config.yaml
num_attention_heads: 9
num_key_value_heads: 9
norm: "rmsnorm"
norm_place: "pre"
init_std_qkv: 0.0272
init_std_o: 0.00607
beta1: 0.9
decay_shape: "linear"
dataset: "wikipedia_en"
Each number is 128 + 24 x the weight over its row's rms, rounded and kept within 0 to 255. Layers, rows and columns count from 0. Numbers have three digits each. The size before them is the row's rms in percent of the matrix's.

# layer 5 MLP down (transposed), 2304x576, rms 0.0591, rows 1192-1264, columns 480-575
101:109132125147146133099126184120147106107112156104119105125116171142117132130137117071156139132132159150129131122077122145160141129106103097141102137104114153139134162146085101109166154092133105129133122161152160148105146125109149077139146112124181136162114163151120097147117086114106144122
105:144126146130104108130098180124135099106099112126150134106141103137117097121147094107125097156137151164161131114113178187136136104124121145129131101139107140153175126147119130132140166116142146111182142122133107100137137081104095130155166096143115132139145132158133107142126127116124105176
095:138111094169173108101119119144140121142123156115120125152108132149087124170140133165168083108103080170151167117118076088154139118105108100135111155137103154136158129102146113133185117121132164112110062150142141152106116141113113103190084128119127161146142107127123151142138142175118119154
116:096108087156161117146123115152136107165124131146142125104140099129065102121143127064154097110166119157169117136103116156085120112136174122124123095140100087128065118151100144124117099151118145122119120165146126168120121116120124129110181137099104145125103111128117110136091144132128135161
097:144131119105149107135092131106155114122156080155174121141096095095150081091142117121136130106122127115084123157166137112144166124130107128133159126125110131119112145182103108131114093155133119132120116100115090109183149127105133131192139123142119145112093099120132109154169110092112151098
095:112137089133122110130172117173104137126119146106142138151106108139156101155117116116112143134118164140136125100135130138116127151140126105129106119133088116092105103162127126139122128137136131121119145143124104112145095166119127129102138117134137140098134198158151143104108105120164098122
108:128093166155142120119129153128153118173169133092128099157135151116081141146099107153131092168138091102084119121124156107138123145168103156148087134122146109169106106142152107116153169149092087123175148113101082122123153088125171126159136128097175151096100159150094114126131115161081154138
110:132118126126123116134133142140128149093122146134114128143143148128211081105121136166098135147104116094107113119099145136112120157096003125082133144137136115147146129083116171159138133143145132118077128127143115161090134166136142118133130079155155126134119116161145122082128152110125157113
100:106120130135159144119113159152116129163065136130118139155114120124126098137134153113105127151113116153097159136138141132088134093135094091108163082145148177140121130127085134153111143122126136116157125095120133146102120146133125145144126174182114098076147092124103150155112120130102120138
094:128124122163129157102144139156160121138180122111151125095153117139098139134113090138088139132137145158106177121122175149161114123102076131132095094123035127134140099135169116115109134112138087113127106139134146160110132075078116115135146124121117123139124194117118121141102138127156111142
096:139156127134140148123166119114158106129145140142105129144132130160087129137127129109103158146110130103117099130145104128131218118134133133139179166130105155130128132072117119125117164113132139107109145142144126126120084096170179149121123120141133141151049101144087100129111125134157141064
108:128137104126149134114176105108141141160131143120144102146127110116142135128097095123144117136111087078114146138134137139148129150127124111102130133106160132110152140167133132115140090075091135135079162155134135123107120150153131127124103094125173063116115103111114174079112113148140112165
099:146104168115129121105201142158085146147135091136104122158155105106060089117120157125134162147133108143131152127092141144093141090106173133096119146100135182141115122111123152176117110151149110124162142167171119074156136111148139108124120144078125132141152117136088130147110130096113109167
098:175146109134136160120140130132174087130166096090133168081136095138088139108083102103154065108133108131151121118139134103105132140096140138131115097117125134136134151110114125117161108085135105101129102151167111111122140153118096100149161107146093087119135107149095161130068126132113136109
102:158096110149179138102120094130137158180109165130126121115100114096126115167152138130125153167177117134126179125136158180128095109120132105109172163125095141174107134145109099166142149106128116148125124124125185157148159142154158144122078113113142111117106144119147125112138144118185176126
103:113131110096135139100154139110118135125137126119135095093214148120129138129087168121139159074134127165150127123112104148126154151123149077140127112155131109099125136107088164091115111103134148125134115127120171098109135126126088126144119123120113175138143171144135152154133138090176163144
100:139172155156122117123153103154097110129144129101162131074133130171169086150131147125128148130120122100105129142125097092143116144137111094125149051109144163163139087144154098125116157116148125074110192118189146146159133120113119150117098135132136110135150129118136109132120133121143134146
094:176089092108118092122162151129111117141111120146134155160103111167133150135135158107104121114108139170117097121114082103140100123138112134116086097130162113134130121169108127146159139150135090166115119079104093159085111131139131132151144138153114171115176107144121140132140119127109111105
101:115131141162170107146171118122105108152128157129182116165174096151115121144130152116109134113137099094113135125111169141072143118138116147108119162141117107129081129108129156144141077132135096116101142120112113152152122132142099131120137178138091135154087140117157131139118135119117125093
105:146150091107115121151107133157132132130097135103112123126086100095148146141165137149098102129122154111138147133163125139104133126069110112135167129149128104137147150140095104128160121154131177174132120100126140135121110136113148132107078111114087126116113151111118101116144112140104121150
103:137151166094143177145119128094143134136100141103159153125131139125117117151106096106141156137140080090140131130143128104172107116174138124101124082142140124141065118148121111161113117126148109153163146165090085094165144115101100109139156094112132107086147137168190145095128144103140129105
094:110105139116140159121121117129187069120063120098152129147126088152200142118103075104100092097118113085156118112133099074124109115164137163114135167143143098155129162143144128153142126137161157156103139135129134131138138144139172109118089102128127155137117150125125103117117134147107135112
097:133151097131128133103102133124105150128125142172148154162114130119173134105086101106120145137100099108106120162157133176080122134111152114150159182137129114098093167137130128105086158116151155120137149076122153098111154105170083170145143130139160121121127111104111129162152145102112150135
107:127133141100158160150113109113141182151152149125136147123151179106160115119159125166133146173132124114127085135158124146146171110102103131136135093108164171143116129137115153156127131131156121159105106122102160097166096136128078088124183123121102121169106145136123138140144084124130105169
105:151112094093098112138118091156116122121067087092154129153139103144113112146119117133156120154099144126134112116117117096137142160138107134127125089079132157135097144145080128149141096149116143173106127100152139160139114127116132125108097173145143124129110152128105143097136152135146106098
096:130151154092136131138117148111119169121108126137132147088148124108166148123146123131126082143117163171138107095172113148160167111153142146132150113138126163116131131112111149087163086127114141111094131120129138138095083146168120164098134104147107124154121185134119107076134123116134128107
096:138138133134195107144175149118104147122161152128140152120147141165091162137148116124155158105164145138131101120153151125168098152127124125157140089110169153133154143175166146103119087130109129117119132125150118090117139130063148177142187135119156117134148128127123134104113152122097187090
096:143094100161147104117165141114115164158093123099120148138094093136114100116137142132170151100140083097124151135116139122133093155105125115141134109127122108159140094110117152170103108118178128142172097166159119193154107152139150109171175146131153134137146141100130130102109128095103085114
089:122116135113144128129123133126121160122086125096113122123141120125119112091128146183119139116120083159157101149122108101165107121148103099197127091126104123068125112096139144149120135129132128132130144129099128116116102125163155137124145129147126109085124105167098122144141124094187121139
101:134113105152125184108174120070121142133098099119138120145103173169116093132153149089154170097144149132129133158135177120108083149140111078114127131159127129140109127141162123145167154157143111132098153112153130102161115142129105110133108181124072101124095134108136157120138108103122129155
101:085112132121146119127120109128127160135150124134082129114125118147171126114139159119133150171186153143120160138142143117107124153092064130102139142131090164122139074098102169105094183129117172160094099111128085123135146131162137126101144163112082107109121122141120127146122142091118123124
086:114108116147130097120162110157155158133141130077117145134079111131095189119129120129120121192102131143133118107136094190069156087109132129165158155168097131108135150118176151130133148119150125115148106134137124113110156102139100111107134101160089143132110106132131127140143107112153106095
102:136151139145136113120151145151146122170171151129105113118140150147150134115144111124100097180118143091098114117144147120149084169145121132114147163101141138115084111082115125105097143190122106134128171121097179136104123118134116117112165108094118113090124135123118132117085136113141131154
094:118103135139107082148153113158106141105152110133146174129124129116145122122130149106086104132117119116152166170121164130120148152095169111111135119149139105126120159111138140137148118098107113168126114080124144155157131159129136160127120063132102120167106138163132127088144067157124150174
107:127137141111132105098129126139112110109138110150094138126112090104122169180097137102152127134167141130097151172110117060138148089129125135138089124130101113100146145164136183105114094119127121138144113108127124102145127108089135113116144136173129136093113161131110132122118086127123180161
102:116116139135138131105154095161124103115138110148123125071129131125118132137146069134128137152143174131083169125106093123139121139141121097151115080133109159173120143130123112127150130111118130120159180064109119084138107063137146112167132154159177117139126108087058164140166103105156116116
098:114152109108117111102157123149147154112146157114153123078148141136106142157154134130150156099156173130094168112147160122121060120144149103098103122109150151169149162182152155126124110131126086115132124054129117089151133175112143103127129079137109182130126124136139128117111129128116125117
104:140144126074122179107092144095120155125105120118150104142117166125163141074130134087127140112157149104161129122161147147125144137184120113130118114135165128120136108179143150117100126111132092130139153101087188142135128134105102192113149084139122136123106119148154143109124146109069148107
103:145134130117124127132136136121121143182124146107142126097134140112185159143155160123127132137155166107119160130171101126106151113156059100140141116105117090134122168146086158151140138108147144131114095138116109132132105140133181156098143097158146132159164120123150092114131162130110140170
097:147124108122125137099118114146139113144132159082097093148145105094100112098095129093149157127167111146146149133135168130101176117158167167157149130114147134099097116137159122106104124110135118165160168109167137137100141113095097165129153111109110100114110139128197171079118120105095145131
093:135105090151144167173108163118135112156119136158116161064136080162119110113145136107140127109121146138077147140102143111135116125176118073119171157121125151119122117097112103121160100127090163142160117138130187077153129123148111090137116100094105136151111139138085143129154124150120180154
101:137122139159120164131123091115164116121115146116109115116119072100160163139142105113154172091156146155106139140114131149113096126052127162138065124128132138072091139157149080147120098094104139121141102127150127160083112140159143101104161133116167151156143086157127126144120129109167101112
097:134120127146139136129150132113145119176133114130104107089108141136134140154110098109088110105119132141138156119148121127093130174147083086163144162109139088110080117120136144134143116135118134051113121116177110117105139165126135111183117123130108095128165136135107104127117117124127109164
106:125133135152155109098116126141163128124102123114140129166061147132171110114112153097173130134104145130086139074123162156144126142106112150122077122120128111128153099127099097120116156123174188132109063167135112151138136128093125141172146144150058117116129100167119167162134168139162083141
096:146125101129154130114118112138115127139111099100103123161122121145134137129121103146157160108125093129142136102129135153138098105156103126136088063130128136142150145134133079126090108101119095130137135105137146102135110116116105112139151138116113144134112078122138105125089117135138107118
098:130108123128102155159166146129102099167161090086106125127069140109138146101126095091101147096105150095124093134153139107141135118104131113142123101086123170151087155123133153178084135123092104129094114161151125085112077119115121154158141099106097129128108136162129114146138085112125122126
100:132108128094100126099115124104152152133124099124102120120120156162149125118135108170105093112151144138149153117117133116155138136116140132086111115137147134125109130141125135099149115145142095127132097142144157120127096127134160164145164137065162114154110099105093133092150126091106103090
097:100120155163143124112113135127103089082126137131130141119152114135116134113119147138156120145092124152117101150158167162100100139139123121125148114134122140080117164092159114140148067178121146189127145157148132159138148153116081104133143092142153111105103159078181116153147113152124111196
094:092117116159125113110124131135132135149126137093125132087071104115119136090113137084133155123132110156150190133154122139170136100133157135092114101152140153129143172132105098159115056122103158098074090122120093145127074116096122114119164152126112127166131124137096103130143089093137119175
101:091156113143112113137130084126115168167136149137128144106137144102120152120068168163118135093149126142132102113154122157166128117108121153136131125106130127173089145076148115106128160136132132135111097133137126125106149101183130149124134130102113142144145090150101133156126148144115129089
103:154080130148154132130135109165137121107125149152150115130135095095107173157141103113118145141109132092162083126153135107149113135104103158137127129107167166132147117156143167126105174144129131129142141099128104104117143147147143124116098110121156124114113158134062164165107107150135150127
104:140130155127121127139151140158172110139158130140107101125137163160102135115130114070128135083160131117131153104128119133104125141133128125155112172119135140132143151111116119059129143107138159174174101072119107077141119122099130120143120157097134139124180131186156169142168124077094129161
104:156167126116168121124123113123104128101108134114105152109100105171108154165105104121111099149114098113120136127115101090148132109137116133145177121119120116098142114151135165148138153152121132129163100140139101155153098133130141140133085123146134121072143106137164139114099153152112138144
102:103149166138136094134100124157123120124092177114130099151108120118112103078082172131158127119113134150155108093135161140139139167158133172157129137110115156116120122098132129143145153134121126154154134105151095110129147091133170142124138104129139153117171151178110132097142180161140154122
135:126144157131128104095094184115159135110148141143118125118096149110155114115155115166104151158135127126128136096143128149098150103150057147151091112140173090126142096134109099085106132166135120114086154107108140137140080174123164132113141103169160167069170108161180104104147143162125119127
103:108148111133134140131139154132088153139150136141112105141150125088174149133096096158140141101119115147103167155170093131123128115118122099197138118140164123137138124106106113109145162129100151134138120120134147106133131118155113102162100138163136117106139148122105122142173132136125125105
103:162143161104158144100108136103141135123098104138073146143108153120134138153117134133116107099155156142117174143137167082140123165111098124178146090084139098110127113129126154145160112159133136121119087120121126093130155107113110147144134141113141119091101088088103122133110127174124115125
099:110116183101094113102139091123099133168085116094133112070113141112124131116104121172184162128107143117080089111161125094092145148128125079096162115101143130155125097144124097151087116144143125166152126162132137129141098138146130148146110098139156109128134142111150086099142102088125136157
099:104151154144110157157136147145113150147097134121165089081184090139183125128076124107130142163110134083116123117126158126125141084117145105143126133127148139138149128131129130131100110150121163101134107120111114158137109108120078129048115118150117139120119157140153106055093103114120131113
091:134129116150150166114153142112131118143117143123125094113112099126081148166132116119129102139163119121142133172123138161110122129120148083073127121135118131114154142136064085133127129119140117146092149140087116144127180124095102121153117103112105083128069094125133169132159109138125103125
104:110112146115170117141132110118156121091136123166137111110101162125164137135072141122145120150161092130130110081095120095127104134114114143169107141120087176151156135104137141085156131132110083145166122082200137102150126114106135116100115107148136122132131147144162102145156120141116162131
108:106133143146171145152146121131165149102121134094145141091091065155077082142135118120102160142128158139140112113142106145179122122089128127096110116116095082128181112161163108111132119188111097128114084107138155143134156107093125106094151097119099085170158145156092143156141085155164139092
106:140134142137119139127126135119112141129130128151160163091121119144182114105091161102109129110117131109117099122122067115169120144080038130119076109101153132060127126193127132119124131114143188129125107156127100143169119121142125092135079124125154149152155124109141082156137103118123137076
105:118122150102138121123099106132111122174135136111130114146111168142146144113127135128149128066160124100109110128133145135175112135137080149162095148150178119121105123084135112177093159121146127175121112090115139085121146132111124155136145124179091105092126122153158078126133143115122168168
097:114139143133142111140104115147120140073122133097124139152190145089108130129087139150122149117118141142107143149171167108116164131097101123148148112150118118139122152145068110143152155110129154165158153185162160125159134093114107089140127095159109137136192078129145141161106139128148145100
104:156134094121166114160153144090096164137149110121145173101137136140145144139159164156102106140177115116118109105113141085129138110140133135126113138156116142095150149166136136099145129154095137130129117170093133134163125120173135121153098160100146153122123129111129140093152167103123149115
089:144133126154115124167145127135127127144115100129127146085109115136039113079084124144132147124122139110117118151141120120115110122107201161098122132129106148129128113116146102146120092142126149106139171131152087153167087118152106127116147103115143134164130101190113169095106124097115115215
096:144172118150097136100121125175123161155116112175120153116134138093087148127140193093086153151129106142156151113128163114120103073106127157119119144124141099143113160131118092100113141146148091115136124072130162087154078141164105148158079126162118104164144122125161132083136138122161137102
095:151164136135138122131106150124092116074147099087136171140131147114089129139129103100137089088129099124143134124103134135106119116118165144118129157109082099148101160128140134131176189122162119144076109130121104132139127104118123128163116121151104086123080129105092086096136123137131109090
101:164098118113106150130121111153132144112100127120126165127147147121197117144149150122130113115136156129098115080130141115087131119112000108120110183119080132136131162088189133154103157144137170151122138112155090132108095126120145144080112117164105107112084148145071115133121109144146155112
110:128095096110096175160156127147137093131126115139183161136111096131062099093131145145117149140122151106143139115168122121130173165073229117131106098141127119140145128130144170125105093144121134136126144139143135097130111125143132079153161104142129084115113180149101127123076111152112120118
108:108118124147151119121122105126088135166106144130136167100112093133175156135138169157138126113149120142133121128163060103167111155150098148080109147142143112126149169129132069109121136087081107104149148111085124102119133122137090140140168184153089143150114165169120164126150077105140140128
090:137129123144094156148159124104112093129105151111105100146149115151103125126157131088112133071119140126175132085126125147123136115095139112128139117118196104098156135138125141154130148177128093177151137141168078067152127162131110145165127076104138134148111124104116116152112152104137134142
# layer 5 MLP up, 2304x576, rms 0.045, rows 1193-1264, columns 480-575
097:140124197127121132134145140103164096098108156136116136101134127086134102094148105109149118143164111147111132131102120124146139125178107142134145123106125147127084118147108087135134149128103154114096169124165162138154139129113117123088109183090114144116150122098126113117109136114156086116
098:131154162134110122155113142147138159139093139172166141158123121111164101079121152079123155133129145154157110120145115107166165074126122184134109161167142147146108083141124181143129187154142137157137138129111103145117141091111169176141112135127139132152131166122132108128102111145119148118
127:072169120122111112141048134149146121161173130126141090104162086143114112123142148079113098126150099159132112150125121178133127108133122105170121129154117142125101113163097138143095095139166133095130124140137125115122145139146132148133206155106132129168163109107098102148103179119141133125
096:153090100123116074117091125098154144105113164128154138132108099149110134141133137163128114124103138167110132104148121088111145106150111148122127154131104145154142093136091141104114142143079162106099134134156173091119137104163102129131117144145115117079110115114129120119137139119154132072
097:156114137077141121180124137172096148170135137119155073105095152109139137109112146090132133111133103122091148109116083161098125133166124133139124162124129110178139133141127173133113171124116109115112127068098170100114149145119101091084126150150155134072150132119114135129115129128179111082
101:125155152141106054128123127121182121123143148110086131106182119141088116130174130106120139117103134063108144126164150134152105123141110114128126202169129135081111083126174132124106145113135124121150140136205117128112161077117128114125106154103143102125126179103128142156102157161147101098
102:156102123127152119146099124121086167117148176104094163115111118172168137113137157092123108155146105097143115138124133142143153106144101121133101128108117183096167105128137126138163111162144104146093090095110141115130163137138137105128136166133152135146143128119120158122161135141104137134
104:122182068145113163175162124122095158126147106151120132143132143134136118111150116135139098148168113131139143114089104160133156137132118110158127120120157147119139079133186119100113157179113089102119122088126130120168120130156109129114116121096151127087143160140099132163143131194145112140
093:121120125086125117149075167153125096117147141126065108121144130135120154106153117112149102103158134087153155094136100127120160096124123087124131124159134146143144126105128121145127155123097166141126086131122137131114133143120144139117151133109115097102133083110096121121168099142148154090
091:117169179126132128157105135121093111136143126165133129145100091124130121158099162150132105126099143111088134153098104109139106120148097111177097129150150100166130112112122116128124102177108106103096141137123163124131114140136111144110137107098101148129179153102139121134141155125123097135
106:135126125106092137089075104140121108170135144092134149138101131084156099122158133123131121140119101112132124058157073137160129132153081160158116095112138109103116076140120134118164099106124120160104076123117143147138114097142145168115133126177092135109159178115091138130116145135126149097
100:123082134141092178138152170134130099150094148175139158123080105098150134091095136124120129126137150104103135101175136070137119132116103159170158096088119176153071091099105109158121149144161125145159111128126138113115111114148140119145149114148088122159113135105137138150109104092147138147
101:097106117158123140137138138090122143070091163147149080123097072080111166109149121113107125145118155124126123088147093134160141109149114149142138154159143090153138120147157133124130101129092145122137104105155152140108144073094097135108165152119100113122180115092101135152130113109143168141
102:120134126159159107171086120088161163164130114141129141113101107146127119143107118151111075138091126139132130105188126145122140142151122094157118130115152105143131109132109091102110163117103117142105123105085153136127123123149148142092150127159112112095121121122141127126199123119149162160
101:145132114127129116110105143138109093106123148088139132161173069127159175123158159159134072089106136147122098105139175151116122117132085118120135111113120088134133072098155126152098134102129101157179126138118211137129152135107109120144145153151156148115148137173149117144114095172137089145
098:057158153094105147147127115130101157103110131169138119110120107123109166096110161118129125081098122168124118135167151124172124101138123131136119126092119107160124148186120136157171104074094164118118133148108157110131108141111162133108172133129144127147174125125115114134117152138161111119
095:122125130119108079162091093137181151163192140142107099140185131137139124115148094161095116159115138143110132112129096094136169130107114159113126099090135157116146130166083149112131143098158104102121115118111159130147096119098138121150105105115144155128145136146143152118097132130131154127
102:095103104156155130171098126110149123120140112156126150092088132145146174127155182109129126105110137119119167114152088118104136161148112114162119129133142135100091129122129122150138162100110145159151107124170108099144116082106155108106132144117123126122128120141155134153127118190144144126
106:124154139086155135116138152136092121092121121079091137098103076118117141154151105177121146156133208142131149089137149109122100131143109106135142114159146127106125129149151118172113104153141140149138059144142157146139156128102150152119146137175139184117094129140123106118146076116119145120
103:141119163163132169097099138138126147120152149123135112163114130075148144108110122170119124147124153144145106117141128082136062131133094128143157130106127125101101147099108158138166132120137103131123107104117137126156152103115132116116121130115099112094139093109085116145117141144142097152
094:120122133133097127126125125183091123136151157165143124151109091130180152120097166140122043171143176143109111135131104112118136106108119118147101123122098157092098146089136122122086133131109113143108094128162096147098119134107136174139135131127107158115139088113142128126116128135152109140
095:132134153104180137155137129118107108159139149134109137120156111142126145131181136154114100112120133110185156161130135161126124120128116106153114123131145116116126121161101125148119158114113070150145144098107121081140156127078115140127085161173146070077142128125132177113086095143142057130
103:073081123122139120130145125138159084145177097155122131140114170119140131093158139101141082174104143127146149160106090142167134136174107126099105171132147142127116122112176175140116158164123134146113135136125129150112129105131139133122137133147094129121087124108100117134112125158126139128
106:067145139143087107093071154118120085074142126124116127107088119082141140099119182150146102094145108104108116090141166085121098109154096132090104157174127115121180113117094051130136201126101119128134165150155119130127141101094121116135112156105111116127132158080138141157088122121127127122
100:100145119135168143129108150105119134101117106161153166136108090084133140120161139158140065153171192139149157105166157139139136105136126141124155156092153164125134109106077121091166115128152110119107085118127172122085177175142110120089117119139105131127134091088125139147138114114143110130
096:133114111130146099120155129095147134111102118139126184111113160107141117097101088117134141168107136109157145095161118113141126158138129156134127102143120120129150113175114140145078114122131159145138103136126153114184122131093143136113134125134172156156166109124105116123145137160158131125
099:128178118124106126144125191134116138090154124147080135124131114111140136105139083133137153169154156086113101130119129095125121080164111106101146170083088122121138114136143114119142159153105131119127109105071175122126166146139119116167140121137147131089147161116157101132109114154147143098
094:130098158136104124126119127093123137140141107125134154159148141138126110130135144098134157181142108124088144092129085125137133092162099180142132089134112170132118117167124078114114106139147147117106122154112153104137165155108154160153140102121142193130139153056135107150092132125129165113
098:084145128110143139114114145141148162088147141167095095083136140106146157119128110144098143115102121072112171131123151119143139124146138144136074141118138161162122080139122105155114134119138122150140114106121142083093106144141124144135114162151135142123130137098109081128109102139112122122
095:127092145130106135169146137154150129111134168097102070137112103127087096144153105136142085111135147107119144129158097088131105131154106121137174110128131093121070107118128122149131118125104104122161145124122117065103162173090135099092118117147129097110120156119144154145111127141139124111
094:111148090153163123150121165113134153126143134133140104151120105171145169094116138127173108138120139132137211089128135109090151073135095097110134141086130163126111100154089109137137132137136152097142097102123126146124174120165150126136169142118133127093106164147099121160093106143124123114
101:129105157153150133150173142135096179133118119124114114135130103117167141134151143161139133122166130125174108115127112107145123094097101101128117099139091127116085087157115115122163112098127123131131090157121123126136110122149147129109150085122127102108114141117088111148109154146156102120
095:108140134141150126094076177120130117157078187156110126152133129119114112121140110110124148131144136141117123121160125112100105109197092164169141126154101158114175105144140137100129132177072111090181111144125168130099153118130167097086099129119145147137167119116094142105102145120135085131
104:126115115118085130134082139159186110123111092128129121101134124127167110089129170120161134148129143109105140131165152083138153132123113143149109130123117171131130139140115140132162099115140146125132067109154194150135119095132142145086147135099120150093122186103118114119141133109149130117
102:122140147107133160111158161128147135126116100135115078128110136149132095110110141113133147193138137105129097110143136108143122140140123110126122122112130123113143077144097155151120118162095100091118103078118121123100192141145130137098138167129142157083169112108134130131134164103136134123
097:169116178140044119123145118130102142160129152122159152172089149125115170152106150135117101143123154131156133124162127113151114145146093123162169139131130172077140124136097137129128146120100151110154157163137096172105088118113130167101133102140122137129157132111117124133129094125161174093
103:125108136127104137101143165154133170123121148132150110129092125087159116111155137150161166119108141139145168169169117129128162124106102133139118120087100124124125111129111114153164166170120151152188117097178130067127092188103127140129135150143125127134106137131123126214142132089132084144
100:103128125104161149120162144109167132159146123135092099097128090089125069140140097107098118118146134129151099092117155109114072074113121146117133153176120133170122093123134123127099136087132133133134144165118119072165152147128155160115137128111130070086154146097133157131135150143139089121
099:124125121143125136114074110149133163150134116126171117131088142120116137107100122117134116080099111138125144106118165089078149182165110124120107124103119142110151118166076124139138153153104133119148107153169128098132124081093091109115146140152110103130179089114164098132095107117151141099
097:140143121108143129130095136150133119134150143176116157146126136089141166066086157156130096149122165137123124136155120091087126147134114166135118137173125128159152082167125141132191118118113136098146138105124134143119127162116153177116118105135103151105160112135113114133125136126160083118
100:154116136135151141108074127142185149160173097134151094139149175148104148135148154120131097157114155113115153122111096155154147147151096130132130106127181109146080130131092120098128157147143091148134118143161172104128135143134089123145154097134133123122129158115116144137164168107095146119
098:160125143125135141109143125138160128075155182119121142121101113122174153116127153130157109188129125154154106108160105085176108118122115158087103154098131148132107110135126080094134138145091148141135151136096146130081118167103113154126143119176110147165108109084118108135128114088115130136
104:114124144145083104131129162122106112111121109120116115138100126100127142066082159148141145170121127134124137126162128107123106136113097074130112127132058127104171091111151126159136105184087099141126126110144168148103221139102118130133116114151154136086115083126113140154116138129092142140
097:133095147104135070144113103108100133126112187143121115131112140119096153152145162125154103136106114103107133128148148119130114137169114121158160140169145130122129125124137098160140188143147124135167079162115117111079104130147101104096182110125114105128144128161105137149159122176149106084
105:128106148089086139109130106115140123158130128116147117142122118110143101128114123126098077119117138100148101102135155076139117122148098120171141119079142100135085100128129110084127131150128088199127137122145133114128106092123153140131112130123168155074155132133082117129109099146157120146
102:144146149113093120127122139140120090084103121125130144171099132132157181162134139138078122125142124115111113148153114136130119119099123103155125151154113163120115145179134137154099129138094125106167083137111172147121113137152147096097121155172116119095121143119104081139159154110169149145
096:138116123109167129152114171134129141120181127149154158118131126108142115152126122150146129130157140140136121097119088112146106124147112122150106138151141102082107102134135101107119152126109108179135164130161138137145120102158142151120136089139121170085137112112089178113168135158121107104
095:143168135169097132136133150106126154142119177138132113113129105114160143123148139134110109126139107110084128122149122161155107092127113121125114110126087108108143091103129085151145153153126130160132173130129173100107166138118088125132160152131135128128170125107124117148132081150122148125
102:100131147125138133129125143147170166105124141116127126082122139120125128106122128133126125177107153123139170097144087110121106146131125133164125123107147116157091141118146138099154129115095119083127142110139173086104136161173160120125094120131176112113124127112101105107128127137136116145
105:122083126101136117155148117122141148091145137113129110148110109115141120150141114146131101120108109095138111131163158105107135099152104120118100134114115141142141128116141168132169174102113099139137141160090140107151113102114122126134129090139105149128151141144094119108123135149123113127
102:140154120127148112153111122136132183143118173112099152123104123152141094142134149119135160135105153134132121086121107126091119097140096108175120128130130136152147106129167146096127149131095132163100078153178106125104135132147090120126124111117162142095126119150098142162150074110106109091
103:118104118182131083144128139132117158132112125152125118162150158139165175146153131137184110136125132112138114122124134083124141116130111100135113134136135094136137099110092148129119138144112152140114121180138133122131136128124124122171144104128118171111131162127124125098059072118126124153
103:093153140134107127131095100108155105184141157109108141102179109161186136135135152160131082096113139104133111147130107076126157152171105093123118127108092155143110093104122126146131114083091084155149102074131141124129106139163125072110136134072108167090120127125128159174133133175143124109
129:115137173111124125110108130093074143104125133139136139104124091105128149134185135131151107110093141117147104115117118116100103077142112113150152130151152125144085122115138134109099140165157120109112176093099118152083109162158134114126133108121111139090154125178139157116124107121141181151
100:106152165144112132124142108177114089112155132138150131122155137133159131116168171126120108128132171106104107129117081127133101085150098165166139146145134138137124113157130135121133124102107153116186105124153106108159155162135166133133137125120173110086120142164134148125125151153158085140
102:094167124127119141099117122110130154117131173110151167150124098098151148101178095141145139114142119114149150145140104076134111117142119109141128131118123115119066164127173115181145148154119080133108133129135109148129133108064141170099190085116138110093154105129113116132125102125139132094
102:126140124157120130133154121175091132174150115141083136093122129113147154089135107146131142132113123161110125107122113122161123132115126170147133160110089142122095121115114169144163170149151095124131101129125135186119105093161135162117089171123124122121081154089107121161124107133168099159
101:118122091137160139102088138143168142149171166160122134119160158132161152150150136122116101165133148148113083109151107126087130145166112128158113115114170142094154139159098162148122136129122104142198104100148127126154165151093122126117149159148155158126118166147148121135124139143120103119
094:111113122123112106124087118176130113117144162123129131125120115124164147152070114097094100155118114151161144132141111092138088103130114145142146151111107162085134140129082130144142145104148103121164159105110132120131154095141124175121141145135100113036162146110137105125139139077129114076
099:153120128154141078115164160096115167153103161117170119118121133082125127123156128103080096125092101128142103172117136147098101145151104151148165163174162139133110128124158166105135120125166161165161149140164135091149172117123146129140156112139130094122195134119142097150163121117113122129
104:142070166144087139120151138163152073130111119130094114123127151163137135122117154140124112167112136140138120118121113158153129149121122150181098123145141125114163141172133104081171163132080131139120118148129155135114132116115161148089141146167134094120149110125147116098156125160123145166
101:125151174130154146168117111137125130119093143123123116143137134086147146137159134108128123135139158102145102090169115131134126145136098094121142114127140156106144102101145139141154172118106154107123133108127108103129105146073086154111145110128133098125089172122113101149113138155117089124
105:099127194080154134126136134139147107132133168100087088186114136116131139129112131123103110095125113113146140123125143125153082056133103132179134124134140134156104083107118097149160180083119124136112109116141122107083160122132123151095121117150111092139136083089109102142126138087164153135
099:104155080120162126111108139121153133113111142140123077154123127090113150139122119120116152131111140110104143071145073088120098146129123094158159106096131148095125110120124132163145121133088181110128096140117131138097169131119170108135107142107146125123194127119127159137142102142144151099
102:097096113135089106099133120130121138146137135130120137147124143115181125111160161120131139157145094102166100149122122130145138106119094113140108150140101164139111122169128148144136143126142116158143107108143151067123130144142103135109144097134107156078150123122113140156192115119119089142
101:130158140113125157112157170122126091164130103164138153157122086158110121104119161117127139130133125115150166128123111148145134072145123109135118157125118149123093131139145130150131089109185144084148114098133128125144141099091156134117138161152109131158131097100120154140093145143138150174
102:135162165128122127158093140121138094134128102151142129148124153126128124178154113108127160159129145128160155120154123122177128106159108102106182117133131145126153118081143142129110112121105143163114095151118138119100153130113113123141121126123169175129180130182105148143110132160124157077
094:115099092119141166114126078125141153127112162184122141135106127127169121146123135150105157144122207100113071101139111131132109159131141128137115119119137171112111086115138114149097106116098129121144149089143144145121131155155100142124096139104140159104170112167174182157151142129133113131
096:128163122100139124131123155161128136120112121127113126153055123145115157145136100113121178138166122120129115116157125136145164082163108121144139136140133132137132114113093135161105107121130127146147108091160123099119131119110071109118130159161104115113128124080133111134130131130111109135
106:138134146128133110143154162115140157089155166148128121149122097114123116140116129134128107082125137088148172112154117156156095097130112068147099142132113142072159130117135135113111110165138083131120117120145189106117131133102158087132137137110109120106153154133106148124104104149165126126
106:118089111139132112131114148074165136114138152129128166178153143080111128115140125130158160142101101115132090100139066103138143149125091170126133105178149150119142104117140126084147125136106096111130117111104152072102123123136110154110130183144147116112145138106115109110161119137149136056
095:097106176120135100099148132157091124114177175099102146118134114123124088150138122129122135149143151126066112132155119144141170121132136155145145141166121126172167140164144129146154136123107100139138126110133161125131113131129115158143135139153117141105119122158141122104106083166127113110